{"n_layer": 9, "d_model": 384, "n_head": 6, "n_kv_head": 6, "head_dim": 64, "d_mlp": 1024, "vocab_size": 16384, "activation": "swiglu", "norm": "rmsnorm", "norm_place": "pre", "norm_eps": 1e-06, "positions": "rope", "rope_base": 10000.0, "rope_fraction": 1.0, "qk_norm": false, "attn_scale": 0.125, "bias": "none", "tie_embeddings": false, "parallel_block": true, "init": "normal", "init_std_qkv": 0.0396, "init_std_o": 0.0, "init_std_up": 0.0396, "init_std_down": 0.0, "optimizer": "soap_variant", "lr": 0.00374, "beta1": 0.95, "beta2": 0.95, "weight_decay": 0.052, "lr_head": 0.00673, "grad_clip": 1.0, "warmup_steps": 200, "schedule": "wsd", "decay_fraction": 1.0, "decay_shape": "linear", "final_lr_fraction": 0.0, "batch_tokens": 131072, "seq_len": 1024, "doc_mask": true, "train_tokens": 697500000, "steps": 5322, "dataset": "wikipedia_en"}
Each number is 500 + 50 x the weight over its row's rms, rounded and kept within 0 to 999. Layers, rows and columns count from 0. Numbers have three digits each. The size before them is the row's rms in percent of the matrix's.

# layer 3 attention query, 384x384, rms 0.116, rows 350-383, columns 96-191
113:490500471436515437546458527466525511477559458531506439537495537556562514576516578522546539479566538482571565480506464538503527500531493395558483445511413468474468473571503503481502501538449486481480486500562581482325488508420434543503543437523526466453468560515527480627496362518516416519
108:416609458508448496541522569536561491517418577425476481496554499435484458395521473553527576496530534473559543460566446568514499538533479462510431442557608547526352490612535603490537483451547469461454490504543456463516481500406464529494475515427494449523416468510497623390480470497530458459
100:516548497417581524580464494524531491495453557515500487533413618504521476491543477474546520448446474509546437598520538450534551521497635531429521511438489462481649461429484479503511437447423420448524524479511491489565526543468525444531325460424473481480667596517394555555443337622511594513
076:567516506442492532527560596545593430576504489494538511516439548512448507478537525473455399488476439477487471541354550436453521601469514527543498497553464459524486526416528552394531521499470487424482595458574473504519523449531466555499426427567517508434521474455454506540406513495540511620
107:536496436431582535534493581474530501558444551436550563539478584401468506575576523491590506450450565589519449515475514515611541475534452516446485545384426505418578452453506486535517432475444422447553441513561507499461524479485533521515367467460431549510546621476428555542446433575537571472
089:590526507479520410505582460503534421581555539494409534496510523530486530514504507450521469459490472584514412516467520432476519531524474516487454432516474510504587556410445503405462357496470514480510514452540453570495445549484515572530414495540539490531500531436525519450493566567501565487
096:486451476551495588486488484554524489475513458505416448451541488448612534420492441541447491496536496454489605504429446463446441456536496520436559490464577556506553442492455530528454413411508541560583497571496508399670463479488512492508573514440493508487546417593435465485466402466506483428
101:555506563525532461582531433634455456524482504538533477589482450439511527530473474474520505504569522539526401538537568494592556478459505549522484523477463542488553595445466580505505502537541599494548475499475516472488495552463557484505533457561532558482498433540491485487528485506532580543
091:435496473554476541479522469555428575525484365543562559502483466468505479519491595528416513489603576509508518559485457592483545500518531556532516502483545498451455498532541461621553640509496627532547476516515496423487407447488499463518538507519437509610518459557488531580485450428509412519
100:410555488520434576488491520573454496440515438459457413446447578449397501514516497488537498481532460529473429559424504587515600451432406480515419466502460501587446527503559444489480552544507503580516473496502542526468560544475486476538577459579482469532525449475541548527498478420555554468
099:508471440444474479597437497537476514537548480414492556479524449603503432562534450587555484502484440458533520476529525501423434539509505407583490561514545564555497529554526565541472489436455457432451521449524425502524542421485523548552586443491513538465441528517455497546412472627450545544
086:591503542487508484574444491436528429460419652472524469468498498476502470453552434469472490477445478536550496516546483477575446514513522523447430481448467558435422552453529548514469451450483439451494576499451506566530583484554503509394521516525540591450458558506460560441524470488562516480
116:542491454502469494480572480526447528427552528485528443570560475523582574470499465372620516552563507415522471483514562438465552463406531499483598569440448527440506445498478487435477426485590512497542480467466480465426491559509486482498439411504492485523398557440431450573481570578530462461
107:574510592537476481534401393532480524474534499430470497577453570520496583407536541385492531475448389478461524434435574476455483594489453519532575498611518585533478535494491613507463446494523468430433514471453527513469447445491517540495401444519460598526527496408498544480461590538468517575
091:464498493452505437463493494402429579452524545546538473459506460483506529496475474495580471530493503557456516562496420511464503510505586587517461465491498433459478511441385443514449492522439494482460466470529584547545554523486539469422504562559462458367464483478522526455568519507528445532
086:643479609529412516505446454517493574553483553489493506494528464476511526548486487432468461429455504480557488422549502487423369557466542500400481559413558433489513442419542560570438532428524481491507483458538453472451533551567527542541373517545528457503509499517542527496575449544534493463
094:541493560534481623440472554512455567487496465490628474455514549455458544477471509395447465531518440474467532608514528482556473521425443522420456515433460411475471439520420547616485504444590475488536478442482606455433527438544529503563443427569506552554516507505532579651547466467525437510
100:486561506502497619483502539455492400509465618568550519470486436514468556494557549599516503453467548420529502443452512526424456466474535524453537536483475540488524473453647497507585500540480596500537546508499424577515573482602632499378511505518589495382443561589430424458482560460566512440
105:531582512421625553477440487468434459554461469436457413425520464517409428568487464532500512440446427551467522451527480609524529522547497509455517430507311518382498532403519446483506458580525486483429487498473443572556531492517502496446444526513497551559540497557425446533472531449489414441
108:500457493486463406535389508399461587484540498545492465444516479464505493474415528495409509592477509505500510354574446556486495447496537557490475517512482538519531447585550560589500552541530515528521575513510476526543514524453516513559649536514387536414482618535473507494475477482635451520
117:518442526507554615555484532451534560560575655501498461498549458606463511554424562455393454534487535481528555472540395496608485460429542512404461455555592565512466491544502611440537467554538437508539499464552451468434509460481585542538559484534487594517428501511405465535506431560539448495
100:483441533520586527512486513506553550499577486452510501595525478510476629509508539475510539480558510583516462546446513500492374435447567498508510412540560527516462479572438525499476614468555487487569597583483496457478573531550557449521411543529559516591487474547364541530502531555463507543
116:463481356471496495458520538462373453452469509542504586441482590438418519468522578471501428547582545480548430420484569545441529528570474494531492508504556520540493485494390541566562515457527509444512555348496402546527535515467491427521500485589461453569573524461538514582486525594471493471
113:435566458515490455470549459510441444553526625579505465511516478511512462481460549439516494466516534423476558525544506428542402423530459491465509500501479528419472655530524566545565447493435562537510595459461526513476505516539506574467496521564503494476496561447524458557507593516539460527
120:550502552528550525430452484569480449477475497519535501435406450480446469536441490479475504553500423398490473498413474515537496558519404444510404567510535451491423518467466444509535531463533504459461536511445574614531448580450540592491450586546503541467499462475596490540556424436453439498
088:510522480596509517587483486516545485467486526563463483426498425460513484527532509543451439551472472448470546471396554542457480566479519537573533558561516582559533501461464514498499414638476516574506473537380549518607483473492615579385554545476512497435555416422470359463456542514513480512
116:582502582528460507506304363430530491562504414462474506529431630500555517488519617599494507429481572504544496500452524559480604468457469435552447560516503545407511461554445442473505663510515444480466456466498510457464462567457529471375502517556502483438487413424461515512513547544527542505
116:435453445398604487538439571380520495496614501488459545422513547517509564434508541558512529519447537548532569415497428500520539480473470554534533470614504462477544516589471522518400443465462408597436543504542589479503503414453474469463545553509509588581438470568503522506453496594570483538
111:455468572539465483559448487499494432405549419515494573501418570548538537561460501431435551445525415542422557630522459602550544482424471415629405444502484542453501486494451398443450489543505486524517492435443495449449451474430488485507489585464588530489537439452496473530477555509536445507
116:499437484461525588530457484506538488515539424577524613475481570433461533544471572464533475508459597404448473528504550495516458450379516465440462501487533502530460434516525424505524509532471478393543512496520480374498413364529510560546466580507526515477557499494456466506470484581490473472
116:520512566518430575507570523569466498461494534518533486539458510439591511566482518419526455502533509521468540488538490497585551540473484520512552468488449509457540529510492500519445537473490534565398566432588460456513456493451512535508472477479540501641593467422360452600461494514532537546
122:503381501448550450493469455559437560560614489531439458399588498460456483568520547528445517550528467557552440477549514497441568523453542533494454514434523443510516506541515614501550431488591471500432405624576433554452472491551452416500475429496415560421528433544603564564467527490452496474
118:472449491501520590517488451532538474502527566516533543503457492480472513484549547496453484509401507439576434565552557443504479507468407448512513497443525520614610512542457524416489563534533521369470430509463464495596471563544536527522527436535528525443488528531470496466493471509520516558
109:667475551502473468514539451517480462611479419431438437523500502623498406487511368454453381467503611512471543470567453520456493509504460453437523488486503549406511476486568480499588541529546480406431449444514533624556491538489423550530499471400457460477448450512482462450510529467450544523
# layer 3 attention key, 384x384, rms 0.116, rows 350-383, columns 96-191
113:451464534575544548539463518518464532557534513490480518491563489520485436581537628534535467475398474555501496477520455497528520479520583571484419465563503449496497545542442605504409452456518434516471527466514522420561509474510534488437423517500431505412475539494574532543438530533460554507
110:456454523450439555554540479406494481518446430563481547494446504554551455578457559431508469455468501525545614531596430426559494531480449573360515446479466480461520545542544465471483483512537490483442532459587430501514478463569526452463574501634558528501545560480442543570459462603493462486
082:470583606516485514529513455555507522556568495517406563506560423426483417476522496454457478544500552528468510396515448533497423527438426409558486420526557526446499554512437460471413501505492547560480502516517474468503551531469486531513589471598468607536558431528548409520496589486517406486
075:519537506545563420512414455488426543535472431506562457458605536387487549510450534471438507459495550457529566463483482474457435503446507474578525502532529532518574462551526477422497561520541541533548438539546496429494453518505473511542474578486438598564518568551517485482607521477462474485
104:513514562433432568472457519450463491501460475431504585522453552575600560514537484533505537543491531454527521538567492495585453495433471471566465579494507479514504481570487437439393502507397542469594534493484470501515464487533470563442448486541575548494474457440456549543422545527455503509
072:470510463529558414525366554522566557553523503507518454479449481431490445535532491486533483542515489496501570432452580527521425525469429490495439592451590613542499364609494432400506540588436542441593478483439414511428462491531537454477473656484487491453463449440502414484542517517445537393
084:543479541447512554391462628489440464538488621565526448502464509518577447497542556455503473397481474526522403429514496530536500509533469516539501540535462429579469529548487460536472555420582462497511465545525588531492544579584479482625521541449483503473449493474478637432501479517456500445
096:476484554493450520562403521462485498482502481492477527558538539390535507434550510554507485520476440439504467484469485605541436428534559505513397569533531510482558453472444404438438499539436613478506511468506511441485453535434493542466436605363487474406473474556480501539515378449458514437
073:461475493490496495529453533540455551382570560501458546503588480596545578489456464481468394459453504490542369457518415569490491546481470464495388457499486398506492570420494429512441487368551489501512501512512472497590603525533392480517568505599452520576510456512512517552544471551434466468
109:507455481474447423516539447558415475476607477532483521466525445599586527500532404552461577507496553492481525575455452517470546477515496529463484592474501571434500414495499534552504488493520477583485527436479468531417472470547542513417607495416559468443518492459537505539509526449480591522
093:518581485544504496513524512561462514508514484423390452494600543544501451391546469531496454588520552511509479519607489487483509536451538481584475451555546486469493535424522495580495476438517517531511585464524482597451478538530423522536512520595385494535587476525483516557508431451508544482
071:429587539548445529514429533445586535543521515503495495423518491438517432587469437486616542600522501419511520516523488458574491434450487553514443549621506499536475548504541513497460542570444557491539508504472511486420476458394525552487533523461507442510481548451554552403488459428550571497
112:468595593491501643527524639433526438549465418506566548527553489486568494447439515474478573411556531500360411480479533565514530457503456484434580429467516486470460460528520482434535530480513409589481464547455471520450505459464503525494462526551476575493462496478482536579443470503519494507
081:491486486478630411524548469493482438512456531476521452405553562519448434576500493491518507489498509508480525474465560452489550484401401481499550535433527511445505487413394507488576498576477518493458467519454459498512546557399496456463474566529513463471486548445472494508551551540494524451
103:591470540504440563511533483456565496508515439503510495469421483504484483545448431617517581494460501387561573494446555497500525468514466488599414520546475497486473520525524581431573535543610511483514389621451548434425535541401534512408428499373570521493485527493583500501510494506531560428
088:440517428521521453440474524456566527519517483575545473369423396597463521462465406567506430614505421454481534485443592386505458462489417450525424501558539541531539440586511526584493462598541536508432539562531566502502480483459534504456558481506486463489542515474537478464445507471472492481
076:485450502443455484513519445518523473581462544582543468464538433576537509459538524412428536500468581532394523468383498505373491426519523480523528394473626481498556445386481485494498562550535512428495518551449512532533466466534448499510601544559491492492482457570390528468430492537391514559
110:458450489563524415483522500478638502456500511490582493428507483503599502490510505428555514627550524412609523488486466376619491503595434460554464536555510554461466440515521623498472529533462578583479541508530502526517500418486503589510560473464452501487480426478588430467523493512485482546
105:558471519502404405431477565534502403378416468496582451519468482526513565419530518463511453536523522508519530428496464494511524475565486451508510470613559486570506606576515537521419529423612567529502540472484484526490480420518529506546508488503411413550433444503501495479568503593399518483
115:467480516489569431533520493518522440452549495486459502451492457538547542464478564511499460622543472479554540470433512468539567481478488483638377498507536506516473544488556526494524548519511558458506463492484512493451614582484535449520493459546476499477529502395571482474543518473494493470
111:588461532430541482500571562475549513487430497580495355551574464552593520509507456546427518529488489403401529478514411472511462574535491437456516505478445530489526564480524562505518578470524503510495509545435562517467546536469442616434509498515538556433516436528536576439481467409500531433
075:516527462572513422558527478536488450496495558509432489524549519440491477489526505580458582466470468453460513385517538509429477525567418551479591508507479457542545428484396457495501526536498563521515533438498456458434456599463500528448618493542478603498539407493501540428526452516520480463
119:518552485521464478514479527525495557614418393462498571532414452497523486514435450472482510522481425513468513561528512535508448531390497530578431504480443562617414625483531467508519483459484519592500531548456503462479527453488530497417521502442468506477460537460492498419507464526481414499
118:515505497595477540479433536493572458501470459546478417495551443441503477514416425556495523466498563469445571486461533529517533496487501526522482511469531569542626487507456493505361571599517504574553501526438510447497426535481518531477404545435510393465413410525437494495586473437471509429
117:543441454476508492472568544489461484479548511506481394529467445561502372567389472517478485425613527488516516351435495525475491555492486530472579505563476543592564509527539580449447447470508500462450560476518580425432477560518465507548498580465436476507461513612495571387511514513505515483
062:426397524457612491513463520483480523530535556490490446488482585555510595535488497521520343516490450604505477619535442468480634522544513504432465552513502460506465580393509535589520460413522456489486463475522581534501573497564448457554493465549516454484494561496608544559428523511623513519
114:461493549570521457526500534515583543463548577456495566458468465408515459529608559425526483556495516486544546613495517409535517476540457504479512548522522472464546459467677421447527517551489431448417428501516504555652530373427565587504425497511479557493593475499562474602448522425545462449
112:532524553461467446476466393560523554489367524542422510512457473500584533581500622420433568550476501549534425495584456541555539599515446476473539459482515551455545392449544532472586498519488505505536429486467465474463510530444433557480466535489615532451511533487492427533546490553543461469
113:478572616529471452474445427511534538502471548579463491500517566524520549514507578468575473427408536485442536495488413547503533599496551484492571494479444455515539517412476476494553463464490543498526506543437514520539511549556549540482530501578558483502473456504508480581542498472482516457
114:467547516527516442521548493436489534461526626553533497511580415516670486505518546486483486447494492480448560546453526507484503514479585520494482528501510461433579508474487472500558486543593478508567510524560501581584507589541555496470519479541433565510544555534608560503415467514651576429
111:462494444444438405416554508451521540630441495486407551510550557533524505472506549574439379562496590419409461523513526459516566417433448499498525449401522524467543524458452488482471457404470461476483497461560539490478539484563459672454548520537435567589524484611551480535433432464517509541
120:531424387475503450491477434535576541432519509409495517547433440561476487478520508548586605464520468511440393561423530468449479524414592476556459467537508523501408445493504459533501465542489537591497571538527563511430475493476531547577440466439464493540564454452562448576382431450545534517
117:542521510498540512528481552485405564502497518556494528486503422496557561401490498578489491461466625406442504535503483514471437501537463485439539568420433479585357525522428554507505469486500502491587429424517473452448545541470551528547463467469489429360534412428462493528525562448506462482
111:480566561554504513421549535453543528560504477489585523520398356434476513515497530531515496526563442566482475452510585470504471507488611432554471351583511511476454556503513592518431496532516533553517507486510493484539435476532540540646512558528562442543550426594643489468576468481564457544
# layer 3 attention value, 384x384, rms 0.133, rows 320-358, columns 96-191
113:499476451509466584447478500573405610530536569509577528513436574483447474448528472529615636553439495640544535478492472460505480432496485511470544503487580482497389459448408529500451510470478534538440417459558560563519452556530470535427464491495472524516520526478453542498508423464501505497
110:473566474548545453580480557466572576396531431433571520434515486616532488484531549571476530496507458455498534453644497547494463505600478507474401478519470551412629456391494535517552489470629586470489451519466484452544514565559556523468454433530646504491466488572471487533428453465562499455
108:376396411520548531405484459499565427489380450518545529450451517484463457445533483480502534498471481499468399467394547459530500452553566505472490418410513533572409457536492505458532558519537522534423559555525504490472524444485516474503438397549489436470463490496471604520493554471557557448
102:530386459518523476483485560547574528507536477496479542509378550494531455555516472574514492480461438568474509501457475517520461462560493487496430497411561503478482546516563586398467457547532410575522485538483499486472499481509508473561458495524516533393486413492561473448557447468474530527
106:573484565477533557498505392483548496476515537494501443376476534499450476480520541533621406568524506536498492481602554419573462475488572603472503499539475487408412599538522503517473508490406573488528512511437472444499534563621456444432510528509476543505617517435530448466464534461546494526
110:514433521523470572494423530536501438568472466508501556515499431490451528453520514497423491560433558404547549417530584554473440417492465437489611511458486534548469506514490499538504548541518479399560467577543472511500474422555488495603435557476496509537427499510485564491555451505494465614
110:522480493519435489461462617540504498498513386524516533446445416431469520593511440586512543419605576458503478458508500490370465570539450480474462504508478462559473570522453576494482563488427502386541542481489579454472467467421557481539476511499520651572554559580524432521431459584555476401
109:469439488547443551421572565434529494423461484425563468449419495467498518533463478461399632509534471459506500417477535544493550555490541502469538494503524570498493471393450511614390518541617477496497483560461457498485524486428435563429386542474487627567509424577463491466469532441547489469
118:567513458483506419492469521555462506549424518470556514582518555619466561514581435410517535521532545502510464563526579559487541492470497518560556530588479491490496532431535551462431452427467531484536420470632504504567561559466482570470408398463467472456517567584487522576526497425525473467
108:507532518484510537476465615455568470470502415495502513514522444462465480449477544522418518390487538503524526439522573557540524545509434437541489430468617437495500459553490569490583486473536444557491523548517519453464535510564491390523423483517480410412501613563488488479536422540470516503
101:451436649506426544454546543538479389455552451520512563425530496506417410495556502494467493442405558494442459507412479539541514461498426350527524530532537515490509467522539473555603533459571530442596537531469462445467474457579419561543455502516471566520487507561501435495410451506481540510
105:548536370437525584494528483435598487566507459415457517554483488505436467474527605575496490453452581474541516435457457577441452455384574456508506638535526512471472510459549513482518495569602544499483425539479535557501561557476408636512403499540535555445519414527504472516461537457545470502
105:515458552492498494480556419570503492528425398425489603562487488549476540488438546507603540560500409466567510488551512487532439498494507492460455490462495583494425555541491469555475547360452465525482463582449515480590500493530500413553534510528436388601457518487536552471554515452532513497
111:534485497539514477458537454579506503543543573486437493540495445549437522416447437480448477586440502509498449517502485549537451562524441446448481508525508498565489494473469515514431527520523546512520517565538499559446472493436430547544434542502469459506565579570447506528469466373479497447
103:520472440546507564510526439469598494467546476559491461414439498484613513442520509470441521583476473533464488481523487408538372524497489545492415472463516496614511431490467630540483425505595397638512555537509477544485517484512544466519612497476526529523480550483526369496511439521403533421
105:519486629409493439430413483499636446531492455471514532570516504463488493431430508518437479610491497458550436487486591489506463532467450478576566526479406455567447499638520483455503478540428469510516553458552571541536534516585523506484510523442467534518518475568428557502507465469499453560
112:542538518481499515426545499576480571514509511475481428534596412450483609495550472512523529429543453463469530413480538487439393517565531466493486463481546543401466536477491543508473458492525550497559396523471539591516486555556495465590443493541497452511484492564569566461447493483442594483
107:434505549400562496597546425566465506435473504456419514565473457490512542484426450452473492557444473509500441446530526456511421509493471546521499511421591586549421438537404569514442514506474519532588526592506541462428512612530454419526436529484492507450521509501463507633507496498494526450
102:528544563517479444511452489509416527543526533445481483422653528663590496529504509484552493567521553457522561463557490515537450456400548492537473523482468534576531602556491498450486454558558471511594507434470548468517421486563511532410539526482501450397563447513451582512522434499478533481
107:381522392546452572512481645488529510466470486496542560491533502515468489530389467539506556536466390580494503440529459465521512494549476457574613494519532545492529469432459516507494649468578523497456568543349410469508497467497549421488454483487490563531537455468538572477480524512606565528
107:482495425501519447437502424408500529465472494479502485549456546422439456445501469476440596555497382492482482464497526473549426612554509565488485500468548505503409472537488450432611510434460364473509502434497499496505496442413524465517376484521544485522488533402538530538569476425389515536
104:479552523586451546472495422431443569448540468555538485431524393545503516533453467576537480430514458543668418420571500494424456588468481508435519475524544551477514475429418438533546552636502415458585451555474540513480528586459407503536516466541550516541498460446536487464382518435542431607
106:498508476431498521513503482474518462485484439446512459572627382539374445537487539431496524492511552544456479639429544548538568487514469465476559533500549551431544572482512479401522440458434516528504430564556541579586597457445574553513556545508471417556512514566474501494448497458518436547
105:495515415531548480466542528510477544491527508551444541462566458422594377474476466501511361476493509482378511547532521562581462541458500439503528466536437565574467520516524457548508413491518489553421602390525424522413438426426535473493537426615511502507528481469515506465454459432463459472
104:524517442584490517535510510526467402494495566492545496543485586549543460573532405512503530454574505448608523516467458468497513494577416407623483482478510513546490407478476494515508648483581470577542428579461490572536520454584430479568380469489496432505518459563458511478532574595459486500
101:462484414457507509516599567457467476440532480458520469508509442609413644533469506477516540509468487441546551485524549486508527508538548573514563521571468520555397479555427513531507522561474458421457541462563462480579511450389540445509572471503532550480543530507619594432534459573533523469
107:564464490600475556523428422622552448587505493501521407538515526456434462512448448457494482526604586606591421593497474603527497437589443471505562501584513582495435516496478548481445478506457504459537518587496664463491518483564509462481476524433538466482554530468381454466529451437458536482
109:439459474462517476479468505415409505558489558420434502450582458429563511480494555485464532536513523437493502469520555446528444519580512599538469445551546375414519524530478412546530533533596455505422523619523465474430545576407517470514425471493434524496504462510508443530497601453505451578
101:513533535528409407389495613518497506524502532496575453430447518523429426489571484547539547486491501611549426629421491466399535485528505429539588495484491430467400583466525433532492533491478482406458435471529467524531474490575453489475622463506512555387471475470457516495559526456488563458
106:511550398458519533444390493440567449464502542453456375515580581561549512525481494353475609437532480573513501488410458465432592536555525603428555473493529556406526430497480493540496395430459439510431447588475551507502535503431561489488485562559542501459493532501506530585445549482539520458
107:507490523453546542501491491492448496544469487567558523429434519542512482540613562503565509487439539440477532533453475518526474517505459510457463579483510553435586525465495493533526493487522558505472395500528527505459536474537545509479524524564482555386557414411456465459470468520549558464
105:469417513470502490535487483478522453454525534464474506481526440391421523467476510487491508589490485519498380475500624490529519515449469495520569504494542450437501513562492492500547522466547434450582563567483498472500485478436471497541556533473445581639477467482480413457517474486457418503
111:572481478532458641510504486496424504526504518409475549461551566526566563577504506541453484492556453483396570463441478548435555499452456503420500557443527475578535434473605433392512500532480359495489475504545530550430548425470565605391494464467515540520481475544416501528488593503521462457
108:536381588531419556561446534403501483548464503547464531498516518443479459555420514573414542556463528505423531557408491502350446544535388482471505538543419502498481483574467447508493496542503436464492610550515560518421533537443503506456569489547519540568463445460494460500499556474553476575
108:440461485456505477543540513450508553433421510398459425459448508529428501507532591442540557512480558510509523525547494414523605551578589559470501469504492494423504475521472485552553468432461537505580518526518579377523421534452583490566543543482451407574475515522441414510491497474486540412
103:479499476511468469496437481471474461409520488578550525499500451494515453498501500498521515548551452570535595524488484522448555446477448469538569527454439532468412473521555441529535527487569448482548517466554510431469537416514443533517569515543425468570625497512437546566553458454430494591
102:426434498533504516530550584442435460579564495559440482483463573631521525559473513432537529514489539534515476517487437463452495409546485487474515516489536482476453460444581406529535479409515473537471611423450513496484556495435490493463578530532489469434603506468445454487469467482475521542
102:441484522477499479584470636572444481435533465484478559482490553579442451581589463537471547446448516455534606467481516513449571504504500508485510536531515444508525541475487585572411486508443556431380496531525533474455474498515518529441429426458520551504528563585421500501441424496523491430
114:550409478430489439550509451448493493532514567523479465580534515479508493534536460543512378561426480438396504638523482514465545568481513527545473453486429533467612518542521538475466437500432522577499571468505481424476470471584492469415572436439514458466483585505510476520456538527526545519
# layer 3 attention output (transposed), 384x384, rms 0.122, rows 320-357, columns 96-191
108:496476529574493484531551515534470475479531490587523525398567480497530502529441448494599485493600494455453532505485439539525512431570459452520598415424525471508504611507520502490527463435584448462464485603565511547473364476457448452562439530569476482511517493498565477475499579421561445561
106:450526522409582526517512553462545421436538474497467597386515534462489505569496526514460455458452539472564515495432541582545559487501486528457535490480476398443478433367592469576539413568536520542490481501453488500461477560495488547532414416452491516638421526498457518526461483503573515465
103:446450480529458582456455532608579444537606561452474503534452536402482513529507472478481451445499494512514496484562539424515488516448554509515508474538442475540560547440446507567502490572539561543607549517493565450540565539503590449458470534501499486476493483488518440489402478460501563488
097:564462419374526426502439450508622442486493482527490618562519539435564526553507485443546442406466499489519546478527437459517501518454469440533568439449513567495468523489477464546497472526539515459520453538519509501541432489388560487484586478422481506470531472478604512385556499451476479469
105:503574533535466486524546466486535481416513463558421600527508501537483590452512546489515475498544554461491513497552521469561507570465472503413574520435476435452429543490494522484517532466422525501434533519544475515523492576494523486471593531520455437459399550557494513543511479457509481475
106:477424493495468502410482581469490586463632532580458555455487468509521612476518511434469505522471459528560486468478530494436457514526514493543562503507518565482458553439362551463553517537441453493522457503493526486389404528541577543587471515428469542470549499506493438512529454461519434480
107:462551428532432485481509527504489478589509582549374581476460472458491392500566597461497576380571540508446511423471390563528468461507408442501396505533536445530484479482442509477437561556530549503415439492528519449373421445473486481486504449483452578559514510472484445500479514495528474476
110:474497539573504481526519561500432521477445468590509555432442502475571435466514489513471440464468476537510415410485599512428544481482518468497498546509606480593414453516509458529379606467554498525472559502465488533479529503423501510482480533490417574568507522522528430380390476492485527506
112:587480484575569432527538510450528491463455512447450552583548438469469550534467456443570474518531566409524449537546530450431499476554453538428582536510556512487506521571579477480473547462463541463501484555584672572436419532484506457501521497448532444490532528475440507481518532458517473472
102:477561588561410597556451615504435484544541479496493520443451623534567459547486492467421478553533453420494472582457488501515458517533456504588532514505583466521597460521432626580537541545547579415511378561548561472566468451525553532537527448402579531508487589582468467514581522512608482659
098:491544483587499508576541463531591540513458493605456512587453458527472470534440529488531563549466469510387421481505575501496581550567514498446504544595519469537485514419545552553560485492548534437488505465487574532550458501528432547501510499454420517508404495503434560494570428511557541457
098:543404517512441377523526481460506537549523612555505556506522419541457566532595564538425337476386527419469517434398508486483497476435519561520451486489513478447458523500566489461446543501501510485614583427556495531496492510545499539474365575379480559575505495591473566448458510513544480551
101:461558465492480461481524400550527467592501479461550490608514506473518475510540553487578498527554540498567509479504523529514497490429512451438449527469550546491525492534490585530372544482477537463497501509473530493572545482520520530577543465473454548474531459465497548529516459540545568555
105:527520534514462419410452464544556531525471539504507529419418617461520566454460428470553487482481492552566510573521425523655412553438517563492496470524539511417548523428532550551465481505568414526429487567465536490531549434430391539515493491462425419510484471504580459544541558537402445527
099:489469393477629580468442406534582469511525391603442515469467495482503525422550539521475474456615440446556535483498543495512460507461560591482534578530535537549473435479409507573503583444614551473452470488497508482496515553370526544521435463581489471529572515452488519488503565466386462494
107:550479549496531542489459532512435420564455603513429550510511534512491475520555458523455534466542484455459506445556537486533520491485468503520542545530372524517497496502443527514456544519438465458508463461497497480537458469536562390510506490510542500454517640472435530455432526500460412543
107:458523559520435525528493459551466561512492507526531531464521462401487460468556571437567335457473435539499462495507403547410440497501472489491540404488472575511537505512453604488478513482471424583451539502426455590526515498515433510488513460494492536482525428510549425479379538524453466464
099:486585457526508496524523417469384483593612417526433570543411485430545521443432436625528455568430440529606453490555512512556554460535521541423547458475530450454526444398475608559397594535527530465429443510459499487540551486511549498543532549528523505502474471512432439515530470545527494521
101:480579469529464504510530440391472472445467453459655477536521660508523587507488610638450558507480484513453600495503506522462511501581572527496465585491500572581523466492480533497560474496449507531533455534422462538491445394505486613356450589497547418475507423447485492447477440544499596511
101:527477421537507552525510584486599486490492559504484435445548537488506551525465436584522395499489469574437481403397497538544480554552446461554589427526472400510478474437491468472445484516522546509421596638514556423485542472484570487473536540500514590479526459548546578433502454456532478450
107:594497531518449430531409453477491549521482454540558540497470563479503499543531500430450385499442463498565525512489525521565561527472526480572471513420364495558533412422499475494488478463431492503520493486559550490439498513476485477507532415512481452551487536434525415448513501472450506485
103:529539529593512562451560405505560499495534504486538553440511401539520449512527445496546469561513514512504430463468395483516488517563545559446461478498536484444518504468471473502517437506491485590533534446578559508520392506494606518518633517571461518540502540458508429487423434436546451602
099:423496540571547524565537513545474598483510463512593538485570528550484411497453500459498558422478453527542511539506492530485603572511407498534455536486525452508492551498456451487450592467514533602502525442540521525478486488530550535447462514418543535538541525484528523452462582343414513545
099:511568419446538540534543538406583432533505492500552425493539418487497483495422399492443502522400465418516395477508520459512564442505476458488433522442429448439594502550554557513500438576535451497523510456449623559467477433479506481550564485526443460486474472466569438408513477482490533444
100:454437525631439492430551476544567459424491422516555472555471530496479568573423481497519550444466436515534391497454530542521513485495479451534522374541525501566491447506478453466502510516508532449515596560425509437585506450442501628505406581583537502521525521530527461459433429562549511616
100:527497439472439515476520577436470584513498521521413493423434368475514459539522505605544530472546511564522588466556465437505551495502539479482489467612572534569430490565436348497395486580550419517451592508575408482489483499482447531510466500410459547560451455533517478532497378573422437469
105:513488492474488488538579484580439417566485453535583478523440584449578540434447482402520519508640475558528546493604554562462512410521537555502603523538462587563385496451504501483470467557482579545525527523564498471426477398470481443512533453412352518507492491502521468414525536512496472511
105:554508504451492537510528550505458466583546566402446469547485458537584448447567391470397462457518423506456461525481520499497488474532396492506465508546524485534397438483489423527507467571544462454472480536413413442499539505526557473511563501418643432462484531550505419446593493531575415470
100:475411481599454495559440457487504459516407492525524462481505527441484408438490378423558461435534517485432583503518454496474548576442488561584467496476562578452502611408439533512521581534461532390581472466555561455405483375539393437468491466525501536416473466528497590585490497478529514483
102:514486506382507426408482513531535480468531498481571442421520417575552477562473535388496476406471537564457497511508548492475417525454473431444471452458458473464530486563560477471486546448473557619523652556570525515515523464435549556450572533490488458531508589532411464496450647516563490497
102:459571476545473526669525476483535539511476458522548530420441529475596463474554495492555550418429514444558422453450597456474426498514476428436423418478471564480531522464544567407507523529569522476448421571509510528496515546448487478422453589436571409456463469551510487471486408510556519442
105:553482544501422613481422387515473568518499523580548497444474610493484498545547505501566519488577480590451545417527553476499485449527523547504452509473489500514507464513522517477481482455534476442511528496374494497505450524446563517490457485460484528505513546560484455569470466562414435441
112:469423512600503458538529516408531393518442525486557534509610486509490447477581489492506577471554540436445488470369562482465534470462434420465490553401583539515556523513527549434609552536465338541513454615440480483434487468432475480466468526470556603554523455417565466397441556526546485436
105:459367517515501452488482490507518439489529454610497507453526539501574453544476515449495553546576454448537571475529498449447531590495505470590500537444580530571528507511512464437519485421513419487545524443442495379491534583470629489435488446470530538542493459524521525412532490484556484492
107:440493483473406515516470465432578446481590529590434466473481557485479505524532507442532539482578542503540455504575544487430520528467489554514469545498528488510474461449492611472496562521514493589629502454466516351428500609576415499540426513445500394552474586465523494554506428539572471561
101:500476535585521463526513452499507460520504537414519545492611475408430499573512549480494553488603466453525494383479554531498482440551479518647526386471468448502417563477579496464516500568372469488431465505521496381534489569445440581526482509481439531404537547462544482498586488475561581518
096:417447509435568500585456460516490427502537534502489372526468550499499484412393603445513543554472540452474540514462468510436374517466448470466518467469512612553518540507522520421543454412443504536508470567589473471498430550482469527504420523586589502475431491544498397377518497532423509511
102:432512485571484480477496482527521581611550489478508372507465552538487479502518461539507506475454580436487538516504488477431555538442397478467472538579383527587439458586496533514471544538474519533473515384558472498510459591476477470540473505438506517479590451487560454532597447466501463550